{
  "init": "normal",
  "learning_rate": 0.00716,
  "lr_mult_o": 1.5,
  "train_tokens": 171700000
}
Each number is 500 + 40 x the weight over the matrix's rms, rounded and kept within 0 to 999. Layers, rows and columns count from 0. Numbers have three digits each.

# layer 6 attention query, 384x256, rms 0.041, rows 0-213, columns 128-191
513491537510493497485513473506508501458511477509499495488507490501497490511531520507508503496476514491493505540505507506495488493491506498512491502496527498522491525512478495485522477519516482
500507501510518516506494508499494509478490514507490498495487474504476509481500513466507497497486493476501506521499448475486504493484508472520489502520495469514517493487510504482524497533491490
490516491515505488498512510527500504523542485500508489528491494510486511468493488487477468526479474484481496510500483525479496519492487513474453531513528494499508507499492486484511524501490490
490520524489486488506506513530494474492495535513491499515490495506498495514506556505524478489486480496494506520510532531517496487522503479487521479500501474479507495532492470519481483505473507
492457483466512486494506485502493465525525490517521501478483510526487514492484480489490514492500516475502499509488494486491495490478508489513508491507470509508503487492479501482518501468495527
495502486484495522533504480475489516525509479505503497529480504476501527505516481530514531515490513521502468503499466499498503547511489474512489537526487549493479475483510497489515496493484528
529473513516508530493498479500516522491511509504497516508501500512502517468490538481497543495506520547518487488479512474523535505511476497530538497534484481512475499509511495496472485505505552
479494501498491465507514505499515507522520503521499497524496549505528530515526516493477491526529473505499471511484520476490532544522516447509511511487485497482494506486495508488529508518502499
503518496503498475491512497493485504509486498502508489485486501499512509505486486538485480473503521521529495503506466510491464514500514520454466521487504535507481526497518520493519510499501496
487494520480499527525458505481507508482525522506484489495509508512508466504472514483489491519488521488496497482517514518516463506466480513542479513500463507521496484522493478483468495514498484
499512536470498503501513472509514482496511508489449519508500513518458500480512494516491512513511502511527496499499524509469514533501537510459482489513475514496499492478490492506529523490502498
508510502552510516509503519500511499509516466452508484477483504486516530527512510517487483492472514473520510503509514543491468506494518525525488512527499494492531523525506494520511500509496432
486485482492514470504515495508487512482493477539485526517469507517517496460488489510487514452524489494533497523489511488500509479521532508497481497509487464516507527492489492514506503492494482
482507462521487524506506511508484505476472484507478490489499501474510496485467486550498499484481517503528526452513485546493498502471489508468482473512481493479512451501511501484531494503523469
500464496483521490511481466487487508523514508510497483483525468452504506487515501474522513480501497521445480503489478490524500486502519476503531541503505485503484501499517489491493534512458501
479508524484476458514482485522530484486564513521456512497527523510532528487491499504491515470519446520488491511482507458482509516530520484500510523512493481501492512481505553502487504482508501
496499506484524459517486487457471491501517509539549524480510488487494520499485505479508493496493493517468471526479505466523524493528492459526499495481506500485501510496541501494502506508472512
497500511511519496496470474517493503473523509530469524500493519497497505483473505511480534478508495495481506507474491496480503478487468501470507514493477504497515492475538504487497496465511491
487490506500519494488487480484497476470542499483503497483525510525482533483480508489492526504517484501499511498472526483495526425522475501506487519500508469495488525468526513529471509513476462
485504519487486508534487506501486484513480492518481514488485513496535506502473490547495515495503500514482486552519512507488488514486528518512475525505459505501531541458507514490484489502514500
492522528500493480463493499505524514465519546489531517516539464506515509470528504473464517522484492515495514532476521467515525475511505498510525502504507508503490495515503473521486504518485498
459488499483543496518489490488498491484524498526514512485520507515495542507465519439512521494513470496467491523500504499494508484458496509489488539466461470489478491469523516523478501483472524
525484536509481536483514515516499494527464487479496492520467515519491523477474508529497536510479504508530521531492488545477469518480519517492506480509508499476494499529483539498472489490546490
495507488461495498493497493484503528484489494487501525536521503539472494511519490494493466491466511502520530468500478520507515482498479497505496484522519512501497503515511512503549485503513493
493484510461496468483506478470477481478544545542551492502529483500493507460490495473477496514512496467486498523489518475512505479526492491513510509480497488494484516478498495509486523504481516
487490478509495531512500493520491508478527490508490493503467533522500484498472511489490533486506499508488473521503476507490507501503497490517520513489519486509511513482495554529511494480522492
487490482478509482501488482522499480496536525498534520481534462509465524505517516476459518510503495458475462522467510457462531501491500491472504501479481490502500526486518474502478512490461501
509506509553494513532498473491490479490515454494486511511463548490482508511486503516520529487508472507500480506481481503520514489470461505491488500497485477483514515484496490489478480490548515
497528485563490513508495503472539503492484484472484532531508531505510502500520478512497496516478532493534488548528471529503521494507541486463509493492528490473507469508500487494538545503516537
515476511525515476480463490483488490493504508532479510481522510480497482487485466432491478528492501496439527462458497468488498500504510529520503514466461511488491504512504503546506532468466525
527507485516517479452512490492559464493511522527518491515511492528481496481497494474498469501536501454505520475513516480486515465510508483489530519484521517505509492484504503494521525499476501
483509492493495502460493488518490477480502503500495501468516493484522473513487536502490510499508487485475485486489526506526519514503515498542498454497490514491506507488477466520510500495446474
488476561441507477526546538487452498499483502507513494477525423492470482498478438442483484513515516453478506417447511471515458518519471513495482527507452436485445535518481487517485511500493504
478489503452472488577513512518456506519537546488533489474511493500486527497514532499451470530500467513503452487461506430473490518483455532524448533541434523525506544466522529508422474491534470
537558535519549505451518499503526493471484491493507504452533478532495488483488537486514512500507526454486532428442511482511494462533462477508520517455524506493522516560456531524535504519513484
482546473497504533507482484550499535474527526481493533454513509459468476537503528531463432527485505539505465502473541537480518492493523521508467508514496551506478481473528488505499514484448498
533516451525536523505473462479531533466514510526503508462491531539491521479474518510507488491519504525529526534508503504517481428502489511506513512458531536476464482496532536481524544505511512
488495480517481523443531466502562516507444499513481484558457459499439499506529407499512470480509492506509494458570516534503510494492537460489506491558548533513483478473549477479570537511432550
452453555482517496513516495452461489508506464539485488528494465484494503486459451455507496508500536495491483512478466477531454521490491527477483510500481430473444516529499502518496546507518510
456448569399511439588518533499436475542527553550555451479509442526467561488517442467461454545532502458514514442410498419501475541475445500537477570537427470501454606477551514532450466489544523
501438545519517488472518482509549442530457450521444541585497514471577528466462547508551648489546511458479515506554470521487467569487481467529557379501501470487580530551460446532534437508531509
530617527534542517498533515461551468486470477487491506432503501489519454475445506475543508528495539452480523442453516521470558483494467478468496529431539474445562510582462524483522494502484480
509480452534611521493497454463469598516531551512531554506500522548499611518501423548489486497522392531465531468580400552572544612440547564488605570539400445492537457467494480532324491503548468
495552453542596599487474532525461468548590525589478406497509498585484471455466537498554453475489479520614509451486460477470525502476545490539504456501537505459473475547522566519453443501579489
524483467504418503524493618484501432527551523526504471507514478502483528471437567540544477497432529538545437451454543432515542484459473438439488490509422499486520455601462527461533508570507400
516441490474511496537532493536449499625468540520476516534481422469456507431575502473543505530352328577481562433439553490398466471490483385570594449577503562449528499523467443543477463485542508
570456545517545449484561587476501601558442474408562509522490395445493539438511541509504431479446403398462502561483435468524563555508525488465500503502480485521390496565498512506552431593442600
399528543501451527417564611433519553551505482526418488489436465495464452544473483488524599438458555573546479528513552455512661480543453565550529446443414494413455520491509608485528567511446464
482581465589519462415467422503474357521475487453516422496541449528447524518511507640462523541428580496491471488517477486475503560512515490539470541571523483549494481523511479484440563496391564
515467494545534516533439579546529484475557505492464570414515442507415610427520546693502527458471539465519559503483506555455636450472560492440492473510462480567471580545563523511470562459490477
433462491480489522513497543496512589500508477465413552569471546475479411401501511628539423464500569425446397442549560431588423571495612563491531508500675538422619517621534536496505535551521368
509446473459559530536438595538509493479483590605461430501461514491494437537562547513504525525515522536480499494500616535463514532441545606590487414498481536573381464538413451382526438557517435
469453501483425619561567556562473610514463401371507443544545533504506493460391488489496485472486568387519467542496391467483517544543559436516519517489280590478536492519561487533494427507560486
500531481542540546556483507499507375485557521455546467564487400554521485508419468523615510414416535524422459484501581423468492550514407523540541621504504573475523479436603393467552436545430574
497440561521496488500474538465449505460558508499532426513428419429441450504476549511492421452449503509428527437541499473491465490495489549494619534580563461578647480465485539507579378506419458
496493590602480541425466494470513431514451492619514574529495604487475545445391481417499481495572447430525456377431531426430573472498537447415449486473367480431484510496474503563559467562599548
462605378468569605548528457473484476628517520499542465446518522451463518455525602417442527497461544511508545567444570501492620542496433439517470456489570477439547605540580571466589479512455512
592442470580463491496563555461430569519494518586551510529466515508497513537533504432409467461527559479517493497443495466587544464489594567489503501520383384565555599457497519507525566470501521
441489447511568428516453559548456590483585531477526500420481523465470471664556477461519544520481537519417496591527643562544487524450488547550474466522426512462540443536510485613469534529580541
540396445452500572543647479561428596499457512485491490446435510482591474511526556524479473553453463505590565550596369618552512482526532534445646403494629550538498492529441548519509576558503521
530461443460507497497519501566546466535510510410540474556564540515519569476466516432541492465562526445546476551503628562592398534527568495517474570529460416544486593475527548498413320469510467
479506541499449489535518515551509381426543510530495558493560517513496487501493519420631509552551433511511465468549525458399503496501398570490538678418566552467525489429506440529505532551406416
515571539495393455456558430536419526493427516529509541544502477440479485504471487525449492426472513447531504568438568578416503520508683477459601485571516549517549461568476596514488537512513410
578447570480540537566451457514491517442516466530510513475545418521510571486461468418461493561543412391541566575512604546565484526584574408486584428487477524555505534632550512502520364519432512
481485456443563541506482511512500543521488444483501492502470544515516483492495467515487513563471484538531541485524503457523505517476495518457521488478506516540527512506453518499505574509508541
481492516504511475515535531501479501541528445540481481497505521497523484515501468528469486515515508489486497506493579539503441518511457537501499540494499499483475500494488511514446496448539533
482506521507439502546441475515500475485486529508549536472493501500504504517505508486512500444509486474478523520482511453521499485517510515532507492529465514500490491495522498501450427485531484
510482484477517504476507501456496506496500489473475479472488491488526482479473459502480516498498485491521512492524452447496506501507510508491507505497531505544491508493465513507516491509516520
476572530554495491485546520447521502499502520507512514514500463504505473495510526551493478469514479523496493499488540540545459500527448487522478509520495502488511482487515491505461494548498458
528483511476461498531442503497487490502511506523544512483538507497466515543518511509514513491488474461478485507489553479529539463511489485500492466481512514484502538491507478532498479491481500
456540522513494501509556508509501459543492515488511504483469487521513510533487507560498488511488486466513473507472487509475459504481491527481453499510490499452511474487493536508495498503497481
524530543551512501501438520475491488464476520479453510479567445519457560490495489477515506470495492492482510501465513521493479419474490527499477510537483520452502493489505468506460465525540503
515447517517467526536465461515538468489505505506512479512523442466470536492523517453503496537561460549454501530476537514561590479504548445489541505506530504564513481469523502547459504514490528
517474446479532520471500512531511523542466509492478508502435542491496458474521499511508503462538464576521547494515455486513533529508568517481537471498536514545540522492485522518505530492470489
515515509498511529459482458529493496530478513530545478476532477526494567549505497471529474500495496498443480502510481507506487450484486462524524507501510479488483524489561502542488491518503522
503465502429522535494485507522533501446482546566449464543535489492480465506500503484500518527464531503471515509480501439507532501485500489467522481502489477507461529468520552518509514507465560
558544500482506481515480489494537499528482516519533493438519499535535504499504518487528471528473537496386532490503532531520484478489476538543482478519516559447469521518517499478443480484526504
501475520494493429495484428560564495512516505533533461505539514504515515481527489488477512538514496522398466545521468477539526502564546447493557535502536518520479545468546504495446495551516547
502549480538518536518541571488477519518486505458493488526452496529477483512445493540504476491460521473574522450482531520498436534474477539514487460530469522528534455536442508508526534466547461
510525512513514500471489499518445467519485475495512535500546470457482497536511503494474497528461559491497509520498504568461524489477446480509474516495507538424489455497496453477494447521505510
502513519514485514497562509521454496582503494420503533480487476498506475552468492561541477487460471485522490418493496552454489537424468502515467491497498503519531472467439522445545510516530478
504521512470494464450517478493514469493501472528516468506544506512515483479519496504495466539472491479435527546500507514542482471508513497570511502527510497435480519503476511532503495509504500
487475473463516458503566511518493498530533476474501526550517459460490515525539516537480484520447497462493457469530473496500483504480484511486471517513510534468486462517516532471524489479511532
486531472533511471487509432518487471514509473512566473448474530501501517480516511448510524519510489479445480506490493509510521509497518486528514479506547516484502569487531493539497475485502502
486464470532561540474508507521530513526457488477521521502466490467535506550473473558559464505481491477511458435504426496452523547450503485501488481470489515526491438478467589462586557506456523
560540487517462461467511485520442471530508534481579519475482536489513441512503458565494498514458543490479525483496478562453502521495482448501524460526543524483453558482443471469569478524504479
474520501525512474542428506520570497453532476473506468469518468440545513511492504463495478520572503512532495470498504440529476485486523489445495471442511511539499473495467480522518503495460492
505476482545514556479455533546532507531500532519556477446507515471509536514485478512542522509546515483484464507524507502513489572492537484481510477459499461556481539469497497416455530490502489
567476459506528492537579527506515497576493521429473522483474426475483464564499468507481433496515525458524465402488442514493477517426510498465458474504551523526500429546476502473513485464454511
507505513467476421450523493546505424522521501488541507481502532456523531427493529511481532514543491494461490485493499528554448480522487532515485464550485533488497509515476470493501481493495530
476467477501504438457551499476496476517489523525536492534499506459486499491505509512539482510491529517430469440512464490478557460526414506545471519494528518500475501511500564500534507500437539
483519576488474476532482554548482488501521490493531539501522471507517470502474499489489507544511522506437523546513480478525517482486531449481470465468449507488491560489483546524524501507475480
503538493555490450457544457487432458542395497513506410495503432447511516538524450563548471547512461518487500444517500521470502558467484491520479484541507502516490456517455495479489467510551528
514569546529486567533445535477520480426495509489485483487518490526529508529487509528508466444521538503533537617485523541499506481484523519439557506492493461488528491505439507538522408506561446
513527528509534544519580467481501577495450453501484524527541423438441509550483525513511492463464517576484496576510480450590459518564429499519526560515527530526488510543496594496473498508489530
531452549579492486526535504547477486523483455468497536549449448550470494515477435455551493542548562472486479425507468531456451435472532517454444415509539527488533516580502525538536500445467523
524431474422538445453493500537511496482575512483491513483488579533503513514515569453504495481526531454504516525525531532496526466484580555505565440476549480518471480531505510483570485473447516
504516535438481446510542481469475507604547463519491486477487511475514487433483459528502529484576426460483556440506530469566463534571505446539484523481506497502500578495521457529459539457520534
584471561505531461468560489458552529476472486594510558492466440543506552485491462435503523499560474473472467497558548476502476534528533507506487469494566509527527476557567496499499506502451545
441555432513459474461568445502540513548541428449510492517436505555518466514508496473583582457515473485471468448493511503518541434532514398457475554430538505558544514510486497487487542465476483
431454587469551518508492468499478517498570472448528552478577488508534542561413581490517529481492500462460449582451467464528503489533484498530529541463452446552469520543451573509410489510545427
518555463562488487446561444462536492442518476470416493464460475523492436573501577555503534444545504602492550581530450595488544484478538517574566507503531509491470473492514569403511481440472477
565555495500532529421455489500533520468537549434486522500497571506500546504467525451480463405517533439515534547524494527497448476514545555487557459462547458482472427558458528496520515499461476
521392597421488462582584521447444459562550463557508461556475405514479520433423451547466474527538468476539483471480395401545383562518469532554489524554440448448477593540488489518428508437524526
533407539498460446450483505527521427472434527565468495526476495431520562473531476483476534499546503522499521508565454437484388574488530561536508404563472486498486510507506504549486423513525509
495484532493535463469532446534544455531444480536476504543485483485482487385454512423574594482519486427454495429495507517522495522499471432527513468480565470464509547545472496564536475513533496
556463464527456437478533426457486609436489489444523563474513491434481546522461447560463520500510467529438485532592521581596504553485460560495573560510421518507489488476449439499433520510490439
526467447561642573506463514470491521508522547534501516556490501583519545451442483462503418514496431501536520454547468509538562566412551562538556484523445492476511479567495545585431424488522480
539495461520382502488476583475542450450558473548495497476538493540533499512437584581551468495546587492547440501534516438547586526421523491450462507444454489502509471532480533470539543525502469
505469550498450493558504568502452499550483561537498456506489425495452493480504510556532510506398398576480503457442570441427500482490506398471580465580478509472541450561453472525464505499545478
544493518550551471535523519554501540510447479456526561488481470455542576464477582530504449486470434439511481511498442459502516569465525511499484434530472512532442453525525481480508437552477574
463527494540491512475560588397502592547462466476500453498419458496484471503527518479560538474473504496482494563521535497531621521537506538516483460428442463451482513543520582484543510547464490
483533434593506455434506429469455407547463485448474438502475482524490517515515510534464509526429596507491445491533517519468458528490530525565497527535537546531528492490484452456464542490393522
548485493503467506490422540534533481553524489454421528430522449542445561428504543710512544492444567447506567466531506553508582485496547495466497518554513501554438544531539483502480567470475534
499498499513469487511469507455494558505512445435429514551496533498478444477447545518495469469487546420484422470558558415563402556510585494477541503507596535424623508563540564503503541476540400
492417476435549475536474563524491505478514575545449451511486517485511410532582520515582479571501534516494523467536590491539481524437530552567484476512524526527447552517473440485511468587516440
514442492481426569537557537485482608513472453420559428566524512500494484471460511531484484524492546428500512529464433500512488526540568480505504498516331517471490483554496485519460472500516523
549516502503535537542490557513520440497502520480493486526503476571541523495400516498576504411438542479497478538503521452500510537501447484553568603468489581478555507488570438438551430517443537
489448520524471487442486503479433499474546522497546469520439447453461455507504524523543454442487526531469499472538531469476468492478492532511561504583589487547634491442549497493529420528417504
507488514573473519477464496427546493507484476609584531486480537548437514464473521423504513495572474418478489426437494449442529464510498454479498500442451510444461482531471496506587464510550521
475570419467505595531538480524465448522516540501553486479476509428478528429540580420450532481485531539469544545496564487496620545517417466505471465496536486463514534552568534496577472555529536
550485489498471465498564531467450550508500510542534480558511474504490518488470508399448443460509530463501542530427505506523528471535569543486501520527423431497557597479472498542519577507500524
428513455496559478549511535585472530514527549478539494419514524492457475630502488457478535492500518506382503593537574515485519519485451511550479496581455490487512455502526480559506521529569551
520427483472461535560591502524456589484462517447501491454482535527563502486488538551485495569506452486567500561557393623567501445486525510469638463492572477537506508532454528539491572543523481
519409460485534492491521469581547488534482469474495487527548567509503545480498489508491537515544526491510488542507566551614459586543597492508455495525493438537508574461515507460409394492567503
479495517540435523516524513547561450453492530508505562506526538498503503511506475453585560525488507508453437487588529513453455522520434533489485614442572565498516504481540474519533497560461466
534533533502456462453575494544469525476419546522498574504511478446490502530495498473479433435492525454504516532452513517434507490506621458425570467533507514490525472531502563513475506529485422
533455525516556516545473484528472499501478493497505501495546466511511526534476499448491500530509430431519551558464590505506507533579536490459508436494452518556533501622538524485494402496466525
457539496505453472477517467480440495525511453535575518559568475483520587481444431484491457515571434544503432455522572492471508485436449498493500528548499494513501443402535494524470508492460509
471483496510494539497483511535503474524496494456467526451488481525505495541506542554522499479538514568544540497486463527486487519495509486469506481489540523463499577525469515501515448550484460
515445494519501503446517539470495473461486550471489512452519557509497404507505557435533540455536574497506571490539466483512480459515563482499503477486540567528531516491504501427471522479529485
477485540527440487508512441451497534518524416591527511560514534504497583439436484453463506508523455485471460473512530454609498458463503467519480486501513502478457444513575485512471533432480508
505528528524556529507556542512482512528421579453507501450492514539465469506545521575509493519473538442471509527534502503465474538557465504467527486509531469469488507546522495467515451535533431
524450501498517541411485538512525504434496546496504512472501489541490483536569545469522539451571555480514563498522456599498536462560531507547500480471535496547493511525541525492504524515599497
554501531556537566479533523501459486515482496468458473477506478517488479503517548551504532526508531477510545542531493516492440474520524479445488472493522484494475549530510512507514493542495454
507499492527546593434484510502491523430417553479481458411481570536536479535541607522482520466476569431475553495560467563498479508575505523528512479482520535550482515570506463507467485477543546
540558463446517483476467527496472526526520448504548503497470492491479517503532456477513515471501509453493485484494506475488495520465600518552499491495457461478534501471516472527509549497498484
454454461558496565501532479475458468519580455555501507494479460517484559476424477499560505470455422547503526504432464444456503511446525462508495498516491449471520485482476495582480541487501528
522498535493470451498476535492499497472507547472614494494529481449537470517503517454556520499513560499490529512489499566520493499489515507535461536483498486513446519504481492447477454477464512
508496492440457475574492459444498512506556486548543534558509430503489576462452441476502497555516447538491446501500490442500524500496445529478522499504493493439492440410540486571466503488463521
503548521511501511486504571521472546459417554452442494538509512519517464547529453473464540508520544521477528478489496533514524490592466470510516473527503541489470518535498464449455459517567492
492529498479473538543463451494529475516585500527536484501499482511476575500523494437486468514551504512479519561454521467523530487539493539482534500492477519511455485425489506554485507483430503
523508507482526514482553521509474525498442546455439436441496573537484457515519476517487508526512521498528507471476490485488497552471476495509517514524477505535508480528501500475466499517563488
499495491523469523529486469490459567454468513445517496517491527513487447506461495449457487478467511532440530470537527504501462464494490517555520497505482560528461486531453497452472458542494480
522514448521536537480564513516459534529492544471491458479479547499484427525505509505513512511498571496525505484515446553415463513492534504492505483495524480499547481557424528459475525438552467
491502476507491517590518468530478505490464513496505510526518490510565506533500465513466522520489514517496471460473482468471476505501505478475479543527500518472439497522487476460547502512557523
537494488525476498512574450492499492465502473439496483529482551458496471544512496525506542533436558461501448497548441498531454474489498483523478487494453540478458458582509484434506498482508526
508500547519483442529497494545498457467510550455458511519547496453569462502500516534506511481546554465543523492473446531531534515502462487555519466513560523495463482547491468505554487509536454
490454524506527514491539527507519493567504560522527542456457443506471481553530505486586471525507529488484455430533426497413541558506479487497480514496528450507482496570526505464578501418485557
607566521525486502479487445524490522517385533500473483542464498525529409545484502544489540446454555482488583460537486544510496509509523413606489486503522542535495504456480496482575469499554469
483491505470501527519486528520508498445566508523519500472539468492547547440515465413455557491558499463501509518475548456531488495512454511485507497456477477480441538530544441536501498489445497
435478503489507549499519482444509464549525542472530467480430450439451533528465489472525519531553499436485469539489532505484525501488529469547540528455504443487529497456553536498514498491515525
563497533542510505477530490556468473492437565468434437500452422461499451577548486478534471554515571467511471418461477515469506528465505517513495472519525556516436520539435519472478500536465486
505509529483490483485497460490462536476496479473479523540491555500550471470445505505477510457524512514580533501484551501516489458517532477522495453483554560454508500545535489499493484484497492
508500528518488459481573491505494488491449554483429456480476493498484432559575465525490494538485538513511497465522443519421512483534527476535457475502546581519396468502519548464549481514472492
480520510454465499473529522523481494518511492482554541553498517521542458526505545507466558478481561467470512476513503531478461519502522527488505450490494508512495504527475464494531480478561446
493531482530481480499545527488469483534464573488536394559497447469519457438490469528499510533478493533514433441481487514467542575452486461581447506519520413491485460457482513477508395521487532
493511471504513530539466565530505501478457521519481452584494510552547530473518488560528520507522471507471500548517480537459490497486509564481513490462424489464511526496449544549543505574513488
527492508566545515514565466504491520495482474492467518509475418454460491549511520541523542542512507518508450561471443509508505552465498493436474500557513503580512491552491553501508477478538512
537487526544494544507555472524453483516513493489458508543497414483504483521509449468479506523481556432437477441562425518494515437514496512462503439505526534507463515516455522501507441548535519
532504520517554483470490516444461542481513535528465500511469475530483476519478448543465481487490546454524532505555490555475480479493546513481491452527599440499482479458501525500563544472467542
500469557432502463514551500474529476508519456489543492480496508524513516508482516518494465539528468466513527461515541487528437514484476446504476512497524474492514557490537422453476601432536530
534505514585554473422525538453531482535500462525506551471431390504496545496536488446598497496539536413525506479538525467538475461532490458522529446448560445516497525598475497493477475501502532
486510544506483507445512473545565509511496498478478542486576467537560548504408540448532522479502483508445483474431558462477564414536477478472525529443546513490504569470480524511448490534549466
433474472474549509547456464566492501512597456411510541467551519542507497516390595456495530424524476463440474562389442428531522450539475570511462518460451438535503541581470554505415488493546489
481554460544555462456520453466525542456496519534512515493526493457452479475506511438482513531529472589437521553515460593478552487477520500485498536562588470459505451429559546462508568462560539
558507529513520441433521473491505516505495469483472574520512552504513518520423485527489517480477448486475520593557473538501479504475532563466513466481542439454465477529476510540543524446502529
493418556433482418608543512454439453585552462491509470560476486534512478545459433488448517543491508445506531477482411448554384537467484520519467477552471459514498595550468520498463591408536568
501420507465551431466484558456502498554492510561522474529498515480508578491554457481546551490557478503524519532592468535565446547529535480521554400533465406532515479532476454561521418455458530
478529545480484536462606519499578425538450447504471524519460486534560515457423509476570577504527501390449523494477501498522527467516424483499480456441534448470574542593443486546509501548511518
519486477513454469491490392493497596467419508439515540500478538484508541502538508574446499467497460459410503512573445586546519520502486530496592548486429507545511545480476434497418519548505441
505520509511651539497475483465490530556542537496508443496484510537468510468459496559512406474511438542590477462534467512570548554403514525539526519536484491439515469515482515577412416516525470
505480473469411494494473538469535448493461504529527458517529533544500467514447556532534516517521520529523441520452499447535537546474511510456489514514472466528545490540495508433534525564491450
478459474483502491516516534531426437608482522508483502476510450479478474396528516533536513488408410551512524450416532480438479468495579358477571462499477528455559481565448465474468431495471448
548517517513580426508525511538497562509445488472561529522514429454526497424469554509458465494509431444502461529515454454493505557503546478485442469535531496539461460549528502445538414572480569
462506528516474504450532601454499556570506482483468483513403417470478477519419508477526578422456483542527504522495529446505582486549477525499537436435407481466501492538518569471552521534489527
483527479540493477414499442515460421540503485447533418553488455520438514531541523602456512533465570524475478497482475489474466536516489503481499521533500491522523475540470480480475550485432549
526480485547533521478434536503527481502529506521462522455570457550436620425511535646471522465432548471566542433482554538451570482486537477459467517559510492597459562500530457510465552482450493
467536500505453521543517536477501542493448469448473526527490508527460415436465495597553491475522537473448434464512549450519466529543536521527533512532592479422554465616504543518503524506552444
511427525425533491554483572496484502474504605573508438513526491492476458530544498500510469550520582521533499489453576500461508520482518589528493514514480550534435491571469479481519446579512477
498464485456475556579562574518471617545420435402529416497593550488505477470488466463452475544515559438560455573448445505501492509540528513516495547475366554500500496437502431550492465472496499
519499477527522541553459498489498438493533592473537485564493398505550509488420423537563536435456554534462493512471559421463469586522413529561562626530467557487524458509532446500572441580428556
503421588520502528508470516472480531470520474467543486496432421415445425479482533557455473505493472497413513488534526527493454481455513552484608513510596511566579501478526502496575427491422465
473504499587443519442478500500480483514483535547589579517486562466466482462431505439495478527594494423472527429495556477459524488554527490488494502470449483434475463474470535548560497536512537
426546475446567575550514463495530471502468526517540494476533497483460539484518574424449524518482500547538566553477575503465605527497447456520456451465594479472495557515546545474576497508530498
574408488537509499529593566482441566523525510551570515511475481511473519542463501404431436487526506473536486553428496452540522483495614536487484557511390449549520563446514505513538560457442553
412514470448505458523467555517483533507553541467579525445471494503440471598511479472515558500495489546456513530481595517424513553423551527581435481554439499479485475550505501548414530474615500
511387456446498519546594473529444568485481481506512455463467511525531521542496467498466471556469430481538530511550403541547482458504504537469585449537566493500465487491458566539518554546444540
492464448498474477530512498525566470551505505433481511481526577536503548475508489471541495471508486502515488502444596542624466549505549487512483533515444474553492584479487526462468385481516502
510515487478456476514517507538510396470544481507526515481537512510502490522486499426614482473536473474465482474558502479424490524502424517498525633445559526442486500437500478493498485560467469
582533482492468469410562434540462514507470532488503573488469507447520452524492568553442505414516493461478488537498594542461480526504616515514595496559527574534543501563501533475527535550491421
513471543448486512509460459495398486498502488547527525507541462501546523521463454467495485510510413388516542520514540541490556585540513507501544454486461455557497515557512527524521430486448486
491477540469490506522559520529564527466506515530545495467459519453486456573534540491504492509546551434459492494461539524528441477517504464518547507483486506522563525495461477495506506479526508
522465502511521488531462542458544478535460477516556483508407552459464559527504460463526451486494509534472464502483490526516518498536471531565506475492536469499498563489444479500489481519485514
510569488486552492486542454552474493474505498431488507489554466530531474474439516529520518505568471493462515469490466486493479547441516519433477513499491498491484474469552524536538507497528464
476473516524530491499568524541506525442480571509483548471499506517481488540537504537483497474498573499522461547442484521480475508526504466521502497497530504510525482501488499456456515516500511
487487492493487498533504566486543481467531544521482532548403582474498535478475495442435460537454477551494544495484513517511445499545458550571481463544533519499536555573456530509482494571471501
516531465554521489501524469539539484557507468508494509523499495438517516461457476513523531505478489520511503463521470510476539558494499499467454488510513467478517475478491508525466481540408479
524531523511487509472516500477477480501507482504462485477497459458492453500513505518534511501510501538469467456488452537506533518449554514492522497511421484449469462456546514500496465510512488
494459539525465488485527559533470518495499515555465513517457502463450497537516509489501459493530532476492494492450496556503440479528528435507494517516544526527525513544489459522497486505573546
479554550532536475455499470471485469510434492509466448527476508559517483475549516531488569481475456521492518472506478495484474482511533477490476561483469473563529501526533512486475497414474488
465464553509468522550540537505509464440499490505453503483470474508480467524499452446470413534521492494462505490473549488526472467528512552531503487561563526495502564578504473496501503545553514
531477477569502511536503556517471458464431551484511496440500511549510444472433474498454515507533507533509546443518448512483478512461499503494507441543501536442511524529512515461482518520586512
460491490471516538504491520495519471482526549565508571493494499431476499520550501505462536445506577532532512544504482495514518522535484457454510502451512592525548502541520519498485493516565489
529569471523556577514550482518506458519538490490412490533528496560552494447495489549476491474458470449517498482536493487431500518476526563460458530520477489496495480510535500485507517491467467
484530530505467510513484555482595515430488492494503493443562482539467488470488522481473480463532560474518475522464452484549465516478469470472483474435478519521505524471491500462515492439576497
525535502521476491479516520493536448476440505489512506513510439591463508476451477497513462471583428550460479529550425495438534546456504504529519479524463437487518476491519467499479555550514520
529508447458495484458510509542523441460508490503482503479512534491512499531526443559439518504462540533528489462456549462492451535482437469468447468488507494508476491566449543537542534429527476
510513518546515427490513530417446498513470475480453464505536490469517542487487459480521460548442538536508454450499492540446500527489509440507428519502513548435477443513490458522511511468542465
498479571528507481521511518517490528506479466564510569467487523437470447504519540503497523521421476494444511507540531542510500583527561498521512495459520537488504442567515494474469436513555512
495443509442507517539462486494482433538541557436556528528509488485504450512482490530470475478455562521459475553483516496568541468482503510438459590502574462499463513558495528479492502486440485
500456522499526454479511483476502409496519493484490565570509465451499575513581468494513510496543520506459438518497507554487446521536509513495449531554511512488514473486515476457527507437535478
469437500491498586518523517507502497495478511379479457586526550511464461462471526459518526439489490492571497484456468553462517497497443508478545472549460444445434541534485554520560467491571488
432488485526474428591484538539481541466501525435504531500474458459470475507483454455471465433473502467517484465397476532542423457541462492492491476520503516575509427536409526506473544521553520